Weights of a small transformer language model: vocabulary 8192, learned positions.
Each number is 128 + 24 x the weight over the matrix's rms, rounded and kept within 0 to 255. Layers, rows and columns count from 0. Numbers have three digits each.

# up: layer 7 MLP up, 1280x320, rms 0.039, rows 188-230, columns 160-319
# down: layer 7 MLP down (transposed), 1280x320, rms 0.039, rows 188-229, columns 160-319
up188:138195110126128121100144134111139087116134148114135136098179143179133124135101128168138121108181122134160116118171159143122158170137119182142116168120097131119094119111115144202131123153109166148153149159130119114127143154087170120119090182149149091129128100127126128130149156124130166089066151121112102100117104106122114150094108125116132103124110049121105172137113129132143099131154127119136133124102185100074088103164072159172125143117120171163123184165132126120161108102135196
down188:151115111151133118140135133143104125156158091125142099121114130135145124107175131113110098173182132122147095156135150151112130152156118205113097079116150099121128168117109117130132113111146169145126175164095144105110151123143112129097086119084159102112144119116109126136086119139147091119143130138131125149113095105147121155118085120164107094101160102103099176058099111142113112125120154095092132139085140131128130153169125092120165139124105175118151134137098105122112146173103127
up189:148061102167121129124128161160121100129134129166118094106131145114104164136152131155100127094119145117108136131130123132157114076090093122111136102124087079142103060185075149093134103142106080090122120109153100120094100137153144116096156107110149132111120101135145150144097119163111144138174141118119150126142155141151180143150159079139147133137124117117125095101102116135078130132149101117131174094114132118130118078103096106084143121140168143129107143113157135115152115162154131
down189:105117156130153124092097149108149103161111118100115156163162136120136154160090099103125101162122165095102152160135122175122119146158139161098124098141096160147114093143132107121147113161122079105163083123129159143155114069143142127127189119153099103098098112096131145104118140136113143142127103135119108125120130116119119138109118088096113153120166136118152144144129113126137097131106072107107106143120155072126147115126124179123115160093117145095143104134113112123111139145129146
up190:150131105080104156108123146128141117148151121136109061097131133146124175143090115138107134107066140105125112142094124181096070130128121116127148130136170090156114166144105105143097082140122043134151150158134093187140128145127176149172146120156137097112136126094111106112125160145113141146157129107113164157127155136085180118150137140096133114138078103121139118105131115149156167106151134129121141175130130107113136101130120129124113135144128177108122096138127116123097111119138134
down190:088115113128145158119076194115136151169113143123119104155152094155117130125116167168146113122138072135106119125145151121107126128146110115114148097083114093166174116116140092091082133135140127134092119151119133128129096105147127162131095140122083062055096114160111121113121125147111137153120147091180096122129157147112123110163082166160135117109156142094207104090126154164141152179158158139103112143121110116141128149137128142145109156125152171144139159120140118097117146114089112
up191:094109111123134131133167122098120112097140101121128124098081116142132133126146130165128163152135146145113122111108117142104144128128138093126097113107172101124119101123074139121153111114100102125125114099137149034095111144141159144081091109086125102155153140132125167128121160110104169103080149123124117108087165120143108100115133087155123063145127083081107121073139109141120128067091073134108162053143133138126192119174169122130073099090126093097081175081089107106116135109102129
down191:126119178152122180170151124105090104103149113148149182131148100120106147141146129169144130084122122135110147114167159166138109197116152097135110094118166131162124084178137115101128108123128149178122113127154193084125103160135091137102125153114112141133072158119151149125145146129138156083113134138113101080102113179162087077140103100125106126121162124121161103127073128096090124129101130175112118085137103144189165144102111153161138104126108127117113171185124109154103105102116072
up192:157160080100093156166126089133136133124115079138094118140157152117160129101126164118128160111153135164100121175154126144094189061126099095103116123114143109113137145122155064110114106196129109088099112113136133117108097114133044145122092128141151121098139076126104114147099128155094131157127126094142111139125127103125157165097154166109110170113138110165089087153130132141115126145098109134107100119162155137146140133107116138119148130134135094159138181104132149095147127156119116
down192:169136131137140110158155104164164144122139102128116088176118118117134126132074116118109162110108126110112123134143128125125132124127137153134110112129109138099125165142107113120145116086158123110102152125101167128140075082159156114162106131142151099067072097127144163139157130140140104122143128169128129089134106217154158170135108129157118092108122114102150103115167120112068133095131106126180082136145175114129193117175108140107118144140151122158124188142132111098098138182107105
up193:143142132162110131143124140129145179164122140139133131155126145161152142150136090142126095104097096159170084122150114120109161161138109177090134184137079123145111121137175122097130123113158068102126108153122171132153089140147149091146144132072096130118134125131097122196141169147146119075165109113172111104131151125110139128153097118117104100108104158189157136108118118128152149132123106086142147062129123119130120130173142123125107130142122118131087106160150078157124095115155150
down193:131117150107143142117105119140101131151103097168134150131132145119142113117094116135114153143102120168158079097118144122136114116090089148139148110133149121139106123149106173142199103130134124114118164161089138154190139126142108111117130174088134147102124114142098136113149110153107126108157094101130114115132180111067128139135150146125078132111139115139131141131154095145131131153146110137147123158125139138161057119122124115149103139130103130127133112101133172163147141142141098
up194:111153135064108154135145110124115096090144159102118127122087124132160131108130111138121112117152103153136141164147136116152144136112146160143146128138141124170124157063106160090160154089119093129147154149081140130143137214144145126140110131155139138127111135097120138150126140127169157158119151119110154159119125137131130086140122127174095136128117152121118131111164108137122112128109136163098119107121120117123123150118139113152077122137166144139166206153173142127066167122136156
down194:152158112121118111145116125106149119114126110123148148147112134130094156153140149110112110107117116108126145118159114133154155140146136125072145097164120071129101149149085169145141114114122127089119133149139140112092114109115131126132131100140143121106160110131119104142097146145116152140127148125152159130133149095133111107110113124153115117116120108149166172159143134140123140097125098114098104175104137132114156168113094136158157133137147167151100103141134106133137138115122121
up195:125153138077139179125133128119155136119113176167134108132103122153141129137131104123144137094162122100120122143155122129147104128132124139133120098105107165129137151088144146145161162140108082157121112133147148113098161156095101135075098129121157146142128137126138146163118163099123132142114140108142108091143155131130092137103115111142102105189169123146132108147110120105140164129146132118126123126142116106199144129116145082115142125158119145162130155155136127157165142177127117
down195:114126095104114113081123126101130138182074134128130103107142135085140107127101140112151145169148148115102137144152136126094145168093129148148140127142061126123123161138137138144110121136154162123109145144126134164152107160141135126140143121100095144127091100142122128101149100125120119117129123132120094101089121127106144145121082112129133158127125135081147150129108148102173119119177185128106132127097161098105143160138155130114129145168135156165133099112145165203107111075149125
up196:128105124144081115169109119157131131141142124121125129137121127112141136131114103117134095090138090136159132122123161153125168158119125119112095074145165150131160093106096107115147139108119100113133149140081183121058133105094152152150143142070112081109080126095090146122160135107129150133140115109134107136137072137098095155174124155110079175107134125129123158176171179125124142104160151146099127108116148107170139104140140127127169109192121164177112106109139138139142078125145113
down196:153130142122128144163102108120162159142110133119146142115147175108115143115140137094112119109080128125061158119155090159156141152135126075126114126092134149138124135165152135091122127174139150158111155106115115104162103124137097122143122115122166123120079108134111125142137129169091135126145120101166137107120148142148164134137156119068139094126107129124110155139143128129112079117107129129103098154114131118122127191157084123084147141155086117114058055122173136178147109161159147
up197:127122091121120114119127101120134116086085152144093100076142117150124118108130142131057124126116134138117104132141173142154138128085153061116129124106093161118159095142101161113125148149131166137131128149135140115144174126133156169130116113119127135147143103099119083179063097126134084094173117132097119152123145118087126078149136125108099106113125138109142161107152111130145158151142123063128132128123123125117143145110150153119117118139140114151144138152117137168118126110152095
down197:130130115105095144112126111125134127127172103156183136101079145144132128141120152157119140108117132110133051116110138077140150121104147085114121137158091145081144083145182128155084110158110158147156152134182159179156092114128158135148115115131139131093163124109130113136105128132151102101109149134117134125158144138128124112139159090106106132152103111104144139108117168107097148118147096115164174162144085143124135137141131159125184169121144154114161134144151151108148068085177138
up198:144101077163149096135144076079112152091112096143094160144103159126157158105148126172124137100128104111140136130137130173170122177171155146152149144145108134125090139184120133122134094132090107087126125138140117105118155137128154101125134128140112132103183138119142147136087102129137166098137135118137106130120101104113120125106107127140133142170149167093181117057139147077142082143110153113137143106140122167137137121177113175145138144111144136124092150136140132132111098129120072
down198:133158152116116135139128131082074128153121118177097154134116122126138150106127161167108125101152167157101137144190162150103131119165110093160076142152130133080110151123140145113120121127132165087121114109143126132124132153066110110095155172165187148132162137111129177113114134133114173072131136151134172124092111076159124122116146141150136103162117130111146123129141165087103137122096152111081149068088101180165124123102125130169134103149102111161136114125134111095130110103092123
up199:130188157096134134157107140090144125094130111132135109100129148139105166188091130098115130121125108117139133102137168097091132137125147077146101142117092119145078150144097093148176118148157180103151119122147172141125152159096163149155086091110093149102157135153132146134110145111119115079138080151188128136115128092118197117098148129112116137121120164129068104112139117115105122105146107135115106137126088133156114155118132116119094097159141120103133122125116126092113114176168132
down199:100167150106135123087084153144117124155142101140150148108092118142121131123128122125153116124139085118122104117114102110157114152097142159133175166104122135107134134127150155120118094121102123112137134084082144110150172143139143130136105191125121150138145103112144107128082139128111147134147117152138139162124113106160186109121130129123145086165151128063130106129107135094163117143090125150143073111120125121117123129143131154120122162194062141166152093135177163088119112164098097
up200:140148120109136105090107137107055150148128140153109127112124134120151111103179119143135129132092121127112145118136182123164128131139164135127100093121147118093118137137097101117181077092131145096140133145139169147092103098127171092159126118166119162116124128140111118153160142120149113110125100104111144155090131089137159088120159135110115122119174159167182164111129130131108124123145105143133141129114155115143178173112112158170160120102157130144125136115172100110178131101144099
down200:124127120090122124101116087089124118133144097154092121150118154105144123149152120098124151145120119148122107183094142102128127105096122117122164142136147104098193126109173122148142148120121158124096133122139147114125152104104140108129161178128124146162141138114099121105102108158136161097127159087156115110080095129144123146099093132148146140118143147116124169091140099129125153123160183102145162124136152158131149165110074107145098119152109099174152082134189150116151140121145102
up201:150130093134122165140130122101126144133111149125170127120112137181127157153102122194145187119123141123100140126108113049145065183159087115098113124117142137125140136158090102146163148132097161136134111083129124140121128171108125139166137122162126167083123084097147154126136170135101131086071122164158099101121166120091133126138113122132135114106145161110130114101128111141102137149135138113110154112125117117128154134160141096104110116101139162095110109141137104130144078131077087
down201:157114146160123119127085135077157135155183109155123117134085132094088099103128117143144150139120134110138116155147152137171124126133099111123187123106122138094132159103144147103100091152132131185172098133134136145136117159119125104115130136153113160129164143109124128114141132167108094109109149164148139080155088141093123114075126144123130097120165116129107114109110117175079114152141117102074119074112147135108115151130154113124095140158118131114124107151138093120156115149083104
up202:077139128161152103130112164149137123177108110100161107090159118130194115151162160144120146107075141216128103180133112102136117149125119163139135061118124160158118146079125145131126119094136141122128185090183146119106151118097117163096111131126143111109102124077144165162107119087141113178140155133125129175131103097130112119092104095129100110114128128155132182143095080143134097109136154064097110126122107124183091156137130138115107131161116146143085151150165118110114131109124131
down202:130132176140102142140155124159170106144096135128147145141101082180145143088155129163160179113118165107097133138163142083149128126174191100123122151176123143141106119084144136119157167081148137124086144099188194123103137153166091131120108141144114145086135125117144180146162115139125082151097138156105075125173117135132115143145143123141144162113117145145071173125117137102111131086093124097137172104114078123163082166124157117092137112156119178080121075135137065136121095171094119
up203:137159128144126127131149096140111068126103064171116127164086155135148100161172113154137128109126119105130137136143142112097121170110088100128143133146081119099171113159135114135155158145106112099125090107165112151171131112116142114082147120104127149110132148125104124155130135113167152103151114095105117109145105165110138108140104150120153125117161133134165123150125100127113156107121126127089158128110168099106129113118109143124089134114116102122124134122131149140133122152114127
down203:134093150117137132143139136135073106119157106179137106124131120132121153119112122073155122127115129114130131127105149096151090144105133131136132143128120120136137108121126117123102129144133155141091144135118155161137155136121151137113133146131099141123120116124145152112147145120120145109111136148135141117118101103100090113121086121162157128107070161089140161118127129164102108148122140101115109141097118110129134112150138147133166096141126086125120125127129142038124056090127104
up204:122101150132144145190148119094114103137188123096099109149141171102120098134127140141114102125136124197142125166086109137158105109100116160118130116168107099167135158168115128115103148111137098142122128146159155110103127113107121081143162151115077107156082101102098144120168129122148155122148130132130091145162190113110102129099154134151157116114139127150143135118097122110132126145138148131139115137146106127157144141163126153129104123132122115189163123122110110126139141137134122
down204:137084134135120130142113108127106144150141124119135165141107155146115129094092115153103159132113134128112123106144126097136148114117151116149133122145160099082142140156135131129145090094180118160140124105133128129154124129120133119133127088105147115149123134111084117115118129129144152132167168125099121116137159135144108169086140114129122107117140124168158141112139126138177126112141144132145122145086154126121122102155139137107157098136133123159134144166159114092124112104152179
up205:071119114088110106111127102117119131158148162158117121120141126168142156124146132111098131132124129140113150164124126136170091117139149084151110136110185161159117083123136122183139113133137157131116149146114105127186143122126119115161159143164122116156123115084123137137113092088177170113147137133141134141119126135084112145136129116130087131118115146180101122126157107101150121092117130134107131108087128153157109132074121171128162128158136166099141152103163155131112161091091110
down205:100130139144111090133103136158145149121132179161104146186125148116083101132131132186132142125086121133162103102124138193152148128142133135137158104115164108126125090115121096113135145148120119119123064125127078130155135074137143085162141130163115143093100099159115153114118167110123149089109170148112131118145134132090160140122109132114125134089132147142095110131144137121125147130115177099133144091174083133122105111148126129144154139126094076139125145101097110128157113148153093
up206:151110149113108157141095102081098146121141140130122106161142125120120127119080169137217157101115091130153138154150100120160113146163159116135109101119133144149112097150123137116181161111149136185109095162148098104102110127135137102139115141160115133085136150123106155135091168124112131164101132160124162112129105133135110119132121114072105071126141107148137144134155122115106103107140138114101161141146123103097209137136203099092105123125142180096129128126064111179163103149108122
down206:120131156118163181139074107084115109065177142144146181144081131114149140126094130147108139101147154132155138147142113195143080154154150138144064146123154090140107134171125129061142141110154102184182102133162145212111103149157068096093144103151128182137066145150112140136076150164134149176090165149145120106146124117152102062149098115097155036138160161123149105094084149130085069106136152094094162146129159105118193155138190101117086063150095185105120073092122128123163078169129123
up207:170177124155144122167123112095098115151125134180118146109181109120118122133112122091096110138106133147139109141168127143109124137088150142150117084123128140126163124131113125105127152139142127091106131165108157131074102131146091112115117115137132092127149113121143096114155166123101160126147101137133156119091115083091107106150123122119111096160114089118094094123106092129106123129118115105111167110148155108125135131115127091099127096131131120150127162140106119104084150105088073
down207:120134113123085111091125098108134137120107115132131101117115117161109105171107100122083101115155141134123113130143135088112163138134169142130118126108117127129171170128142139120124093147140145135125146136140144140092127108130171079122118112165097098144122136123156076100151178114123133106161115174110136133138110111150117111127090121163118134118139115167170100124124104136172129155146131157144146155099185129094136129135159118140117141143121091144135119124111141133131105126137139
up208:126106125126147137148125118109134159153124123106140131127123117157132147121131112147136143099099155105140121095121118131119098166107159194144108096115112101167055095108146110126137133164109107149141150120061129108166122130121147153179102174111153147110106123185107100095110165135104119115149133131112146105093128101120158107136124134120107123090148088134167074116113135080130133168184130147067100076166141120114128115135095165114115129110118112140122123144114075125136138109116115
down208:146135167157146132148139115109135128119132117155139167111112118142141110109140109156086186127141128128150153121104153137146113142089170099146111131086114096168141100148111143140124110151077120122120133115127166126112135163149148167134139102126112140140092163143138124156103131132133182114191157128133138109110130112147118115109105119097107150161122115112104123165113149124138138120169156155112113120138124134132165120112129123148133103155090148123121158108088149136129128150132105
up209:131127121166133143148099146155148113175107147137159076105117132144153142140170114059106119133119128124057122118115096118120101122155114140121118112166135081146083144108101147156146142141087142122140117090106136067150150134124122142111069080098099146153120127113125128122088135093125149131123118072112110100148112098098104079113142165149155068105169152151120131143099112069135158122102116151122151135125103124113127110137138087138102140133122118128141097136160074091112117159116121
down209:139121133150138146119132140101141092108135163125116130116105172134124138148136118104099109163107153157124147120140096106087083090183110151108092106138124118151138174171157123108093132155131153174118126113104116094113135153120084083135052151088136140127122114101147144085118110111117151086144129102141134146160120166109144124114142110113131085147110160120163126121100174099093159133154170129123133130166136107154137158149093096154138113179146141102121090085115097148126127141141104
up210:143167139123109171181152119167162121111147121121129113116141111117157138144098180108156108119144093161132120156148148141124156143118171102144123124129116131107116154105138126154136127129149143119131079137150141139091136121145132191125138154078105137092126126160098128152136142166140049147172113107115112134138149108109167157115155110095084132121125149171145120132123089119175164134104078135120133152102113120135105139132120157115089093130136131103132107131120136159115094167168121
down210:131114114126092129108131127143093122156159124114125120120123148131113149145101135134144166126169155176112164146171162103089116176113134123170140110124104174100128111141100112112135152146114122157137125133092131124095147152129126157149118132149089111116147129157116127117137115141093096120175103108168154141114149104105165126119109108104096126157144150088138153151168112091143115142112071115141125135126176123137104146098101156153120082157123127131133089125072134133136137164158156
up211:109122121158114137139109130161134082129158106164117165139133141124179149105123119123122143104177148176096149125144157103127116111140173141154086166115175138111114130146138165144123114093098115111127105142119127092133157085175084183156191121168114138095130093117132107144167113127201144136128188102118146145131087123086133102147091172117118082097124123149098148142111126136155132126094131143096164136152110117176096142153141134126165119128116080152127151157121115109174172098168131
down211:139144105152085126202120098127152157120114113126127178117117106100117146086155132098123160134135154139096122125134140120144136130153115176138130115138110160152111158174150115128147142109160126124170150108097125132095152104158152152130116101147166120138103132137139094128128147113129171125105128122133134095112149096100120102215108137121142080087169170143113132112096130112138129119120108096132094124125110086145123157116130149134127125157130134139172170110104074097141134148134095
up212:169142135134136138113119125128169152100130144138095138128166180226162098162131127099134110120070109152142110137138077149147079114128145135104140155092135098099083142130172088147133141112102139122118151127146151136091088110167143110135145140108119140149112112110128127139158113118132124119139153144084136087115126129138176129150108109143157126156139159129120139176132131139081146113153096135173144130161138147139089138141134117107129108159146117143104143103095152129167112141126130
down212:141131119117131106134102189089130127127135173129120105105151106156155127123169110170156145148150141140142164168149087095089097139091171169148097178165129154086150106144145151125122104134056089151127154110155101135115135182120116127133125201156155104103164096087150140099127152154121136104108115155093160098126134102153146116152147128145163138109098113139140092142122119158107143128168103169099134154139116116139163172101153151124163101140168140086125086127097123158135103163102093
up213:108143097133139150085126160153143091142157137132138182151139133125131148145088108114142122103140111172156097144090090133120174118085126129102095119110150115098133135175123144145107162125118110121153133136149125120175115133142134139160120077103147148165138137142115097110146135125124179124122161129122129134158087142136167143117111126155119140117155140093157149097136144122174136114111112154094164097140083104120143133198121140094104117067156134129146149171117153109125128124144174
down213:129090121107139172112161119154150126133092107126151158098139143200114132157132148140151159159174163170169120150129110152114154159128134173140112130176114090163115133132101173167089157099117139112136139163115120128148123127119107143097142059126144139182105159126116113114082181109112178150159161119090111168148147159125122073115110072116078177183105144138102122075121133104085147141102125122088166077174150115056125152152115126106139099084191130163141122158123086105124121129115183
up214:114113117142133118103142080108141127135104106126122119131150158104145076140152147105158144086082136127129114143146133114128106129120111140136103163133126147117064109135120124119128114182114167151159122168078156151099157127122127162124124116112153148112117115102094137143145133110148080138128145141114136125106119113131160137175144138091115152141121137142123103102097088087106165117111123176130111141133157106148103118150142108107129164125099128149155100157109085159138137135143148
down214:134130135094100121128106113105108129118117088149147109140134143154140142107137091132109097145121118117127168115120135122109134123175107131128158113146106134131129136110095144119079083120139113160146088144113119101145137119106096160110088132142121116139134197112119181124144121137166158098151118149111149113114111144114113120113151161161113169140135116118099149111109117152107100137102168122122122120147119122102172135134135136132127098125164075113143110145115145153129070122123153
up215:136126152209131129179133116162104141184168184130076121112117085122105110102088117129164146109122105113121157101150121154122088108121134126107121123142158108118132077123068148126114106122102120103118094157110089126131077112118079109136127077152169148121133086149165128157174100119124139094133150131084141128122114133141163157146172111142169123087155106127136134095125090141112120146118127132086165091101140112121138121126065113131110148106140161176096163140123064167121114134162103
down215:159109104205171167106084177093123152158109164120102110149132172148088117082125169154155111112110098132148100082133088181153121110129157088141154080174093174142126132150096172131112113122094092107121102143123114142143103106140159136104139085145139089104160135115136149134173105151161149118113179186124182162110107189142138148141111098166152145147133178145154169164139148103095110145087152145068178125100090120138134157084137131035094135080101098143120122098136122136192113104144088
up216:086121111140138076129098134139142104126123148132132099105107128133136062130137151118160134137064129129130155142124101153104132150117094148140122120131077126127151115110122111117124147121111155073153137148138113146120129117129105158118121173144140119154119124145153124123118089107124099107142128170129137085125081099157154122117130140086114112127116167152112123109105090155131130127103121108130148106126123094121169106125097131141122075140093129119109110117143116113080101156116095
down216:103147149132128183124120144139160099136156187121186148129086163131113166139074109103098085135152139130096142142113115154135123100157107133112137114044113118162107136107130133118143107141143117096110110101114164081134146172136140130137117120116133132111098141140103158140109130144121103184162144127102115142172122159128137169142062143131111158133133120141122117139145139157136118114101150107115142098071107143132121131103152164106140125139139128132148145127105170127146146091113114
up217:128112105124132111047150125077159116129155126128126076108132088118092141138117108132145155095160075108137082118061115122090151151091146132136145133108136090120156128104099129085132122192094107156141130117146097158140127138176107174081096109114139137136134128086121100102110118132121157144124144155109133104153121108121115102108149134139086141115074136144110144108128099107114171160152167123129114164098068137171092114131149155166141163139157131094161165119135161130185120107132127
down217:152096106113099131083157107134095097116147091112128118125140146113165114104168174112153125107141107139117129168130176111102126102104149136108131108152112180113124111137135135133134163124150151161091128134107123132152140134168126134102102107132124174097147113158160132090121130104105122124105102112112162137112120140128116117123109196101147086167113094105121123126102095133141155168094161147135159126186126160149157134124146122164131147128158090107088085098105126111141130105095143
up218:143122111097184130151139133129155143122124110119144159166165136110160157114154102101152166138115151111137119107153154141130129128107083111135154163111121117154130153134172103121139150143113164146109133136145129144118129123125121161133115123109135133115128105134141116071128112140126124157134176148145139143109139137166123117169146134136081104108167119128139140146120145113136121111157153107124151152116129146113140165156162141093133112092125096181124144124154144166127157104110134
down218:101131124153086145138118136149103126137131104131127096147124145160126084142124146143072108112134139120161120177136122139077125127163130118121119136152116109113135140118096154136093148113132125111146120138141128146162113120114164099152138134182102116119119155129136118142139136091115113123121155126129102097133132130096130142132111108174160201127104121145145127100116132129145134123097105155132085121135132144185157085148102093131133144153100140109099166126130141069161085131113146
up219:129110120123115123096157160132116190074170135129149158108134142125117094107126151096153136137146158128125147141155168143110131125117124142105141117144095065068152080146131138093181106099123085128144130090157117087154109128093168125110102155130194094113126066144114118106143173134118141132094152164140175114148200147118111161111105140128137132098123114128109166118131118123135111162128127127116124124130133083125163109138114161099106128151111137128118150115139118148152074120155160
down219:136134083102109106124079138159138194147117104166138151184135153142127099096170109153126171122109134132135148123126170124161171119184071114110129104139145140118085159167145167066120118090141134176124106133104150105145139147154111125110095161111100120124143097113132148107128179096127103128171114105123129123133115143145097158142151111065104147131185114128108126116126157104080147117132117144134087093122115110128088142137158120083128148119088152118129095090109135135071111127111161
up220:089120090080133154095115131114149126113126118160145135123104130102133127132137103110095112141187148138124104176158149117121147114093118101132134162196154125131146132127116103143151091104082075120121143131113109143066165153173094125120110125096104131123099109220122067192144137078173115135081137095157163078098096124138150128111085100063126138142132106159103185108150126116140140110125134136131155130148099152135127130149120133187122160148166098135149119107103132112102076058137134
down220:164145092100178122147132096099129132093128105183137125117131121116174119120101161142129104130130170149127102149219128097130141079110130090146175141134116110181132103133130114160149128132132099147081108115143149150169159110125107129138123150173123157146131106191137156175129130139164116099061109104133126132051086151166115133100092163084093080174157143144135141111174099111132135152140138112077110126178106142148106149158099124110102111149134114165118140160095101063128137103159134
up221:152106121141153125101118088128179108142160140103150136065136159119141119123131115126110117106129113109095126110167145121152128137133104098158139097118147106116115130095160119111157176105136112056129113156121123117114122139109179136118145106143111103121123131122121098097143106113138120087159124093134143153115143098118062105148100163138117186151108122129132176107123111111138141100112145130111171143111100151111151090127147110138123087134152168112135130155116157105121115118143145
down221:104110097123099128132082117106109150185111105140126149146125177155175132151092148111106133186144131140132167136100120122074113103148144118155150155107128149160126102124148090125165143091117127160143145136122175099125127134144082109102156064154112165101086116117118100118100140091108187100136127113140140125107163143126127113102116125152119105122090120136155130136110115094145106095102132134098149109137075104124124079110161123169074127122114119125115085155119115153141110119125129
up222:140160142127142113093134144155122165136143137145104159156143135125146154121118159095127102166134118146131124132206161111107174144139093102096082118103122144118107128154135136133147139118135168126165152150122114170146115104123123107162130142126106156163144117135115116104123137179165134120143087109112165151107179132155142121143090137146124137119166114169077171113149130155110100174123095091102133190114101117114097125111186140114101067150144110126133095122118146069160095073149118
down222:116137130144098160082142103127103140153160122074147150160098122118123150117140164129154124140146146135117113141087155122126171145123094154101111114139122148130143132089139135120130120135112147121132093116140134082157131160117142131118158148159181081137140136094153144137119082151133140122116132126124132165121155149117165116126091132122178145154146134097108129112116112140137138150126068112152150168081168142112093131123153127120139119110140128082111128090119145147108139103107102
up223:108146107115148158144130184093109117093103124148134107172139132127133121168165140116134169117092140185143138119114110120155100147138127130131120090116121127117136132117120153122120115121124099098091190160138109198145127203131123145127150145129138127156087162153152106164142097176143134139127145109129123140119155125158125135137106107115158138157156160112122130165164156164109127127166130116105126127119173183140129108110097139110138159069148110099115139103099133071129133112120146
down223:132137153134119126152092093117119150151126119129109160180095157120111163134116124126113085105131146124115141152126114129139128164129124123122150150143138094132141148109155137146118127138146115149116101114118125126144147100124170130101115127100092138167132126140123138090082174135158087111149097105108139157131120124107133153142116157121146138115109143113127121155113143127134136167125113119130129106151125118138119170168110094135112093135119168163123094130144130115130134165116099
up224:136187115129140130126123116123130149139065097086113153120110138145134104157106141147148128107155157145114121123123112114135132112124157161130109100103174104143168103146085165121116097120119098110159116104091155136139105150118134123154161137132134123141091114096082087166123141138132089125155101073090111112120113117137114152127120143148125171128164111102142111116165113096131181137106090151157134142125171112146171148121128107116104186157126131113126098114135095151141103144152133
down224:138072118140126150135165124117123127113138146120125148110065112085149139115100131130125112119121165096075128126126112119164136145159150099059148108092151151088117108107073112119114119133175156110189154063136092093136127114140134151079075143155135133177101097120099132162158145140124138144175127199157092112094143127139143128129131130159132141151111071095106125123121087134152168181134140180123138138080121126116148087192125109118094097163148089073133115121097093131141168138181080
up225:087117136158134092162111111110121132114159122093117138132194118111117117128058146054114072105106118140149120101128097079173123095130121148103066105155139113122117103122131107135146084110137112119152108134088132167113109151115124140092140123156117079085133141164129105106135143118145127138145137112105116092086112123120113109128117146134060147115117136068189141116109085103150123105115088140135113164127095118172111080130145130096125115119117151119160129156129132163122125108103108
down225:090106127145136117132136132158131139161110152156137109149140129114106122120114111141153151136121101124141157194151095152137117150126109103120153141141115147138101109141099163114108099098123080091153165116142107108123164166158133146140128125100134105151117099118085141179145092113100109102110135115146113182118109094124119103116115112132102110160102127149083099110120108139139110133108139121092105115147123162115125136129108091113144121167110115140121121135186147170133115120148158
up226:145120145110071134156079069077100096142087117107189163146155129143124095119072096143104134115131111136100121132113136163146128114134118128148081154130070136173169149137093151133110132133161107108138098145125139144142159123090097102138084103098122150126186124126117118141137199127131139097134138120091125150114130122104122099139099123132161106132134131090145140145131109106143159169131159150149156101102147125102092094114107159135157128229106127113135107164116119117112112121140113
down226:114118097178202130119177173168157131112147137142058113127093129109132138135174152106179137148120135130153129139139106103109151121132152128103156096109183104100108098127159083135133088128097152167106144132134114111114099129160130141138151162143133103134071137127160142109132027123119126161134125141169122102137112109167127146129176119131079133107134138146114115140121161128116093117138093101097087157129104117142168119129156096114112118046138131140098123068136128137146121161118120
up227:121127114150113130144098097111062118123095114155110162178147100151130132153130121142139132142133146074158122121158130121165109129150180131134165106122130107099123117100114126129138129134132126171168135077157115109138090110131098140171095110146129126118127097080086182130137129117158096086146095132165178118141144141122133091140126139125142128097105131126142085148161103131133131145156142147140095125132115113114110136128159156097142099138166144112087114125092118130146170117153173
down227:150154082153119115108090151142107115113123118181114165115141142122139096156148122118154126146144104132139134133100085126126143155096145178105131121146118161153147153129112090086118126165138122130157131118103158150155154119113132104154117087154118149143161157135146095107105130159184105073146118153123140119091111134183121130098096128094147162112114110124188098140165103144144103145155127164108067130135104128135112117091145130131086109155108103151127148128122160155130103118099124
up228:096114117142106160161124124172115103131138094138162146095120121154106121146171147138092139106135138188099173141141116149148110127123105107097097089136146157127164144128151158126126162131118142153137117084168127099129135081120115128072136143127157130167101118100095149180117140099094143138092153169077115172086151160115163107119123155157101109124138114126105128125170116150167137131118149149142114159098132118162120141143126123143117088128140132080101151120139106154110155090134148
down228:121111102130108120131161153118121141130147098099139112129121148131107123147145126144207142089153119087153117153096112104117149170124118100066129130160138128110137133121115157106112159133122101122148145100142132116163163114121159155122102129116141148140144108103110117159152144117132106158088130136117135142192150157125127063143122102179138102180146094091124110112097130143131167106119110105128119161133132172150152080142166104165124094137123110159089110185110057180083110075126147
up229:056144146116160072118123106072117182162131140118127122108156160162169102146130108143106153114126139123103117136150134134153086120109084132098101113129147107158147123109177098150153160138129073088093132133139183091154111151124167152158136090066085126108153125158139093140098116140113159123118112122133147132130168134142115135085111142107084120069153130142133111108126137111141118122168124131125138133126128095120120135166140139129137151134160102126118126117127104145082120128120118
down229:133110167113114162129161167091130116124156160132125118129117154081165116112080114149140123155093133072141138073166124158149126149144164136150132129079106116090141099163173093122099130191135128132125113099111160150163101143105125067110095156123133125122130142107131130107124122145084145157143104144152139120085174130117131141110122099075127125096151144137113102125144067100098124057122128128116102173160086121135129135149141123126143140173117126155118096164131144110160122138094120
up230:150107147101162107165119136127127148135132111113126115146129094123108151096149130135107105102119132148116159120150122145098144149142160126155148134152125107120092129152157121085124119155128079171127121136171140125096101117151154085106123136141114136133138110125147171141147103158125120122147162164139102124143145085139153132150125107136136153113120114162105127143110133172126118124128118132113103094128095108125125119128162124119127098164118110126116169139149136091137099153170150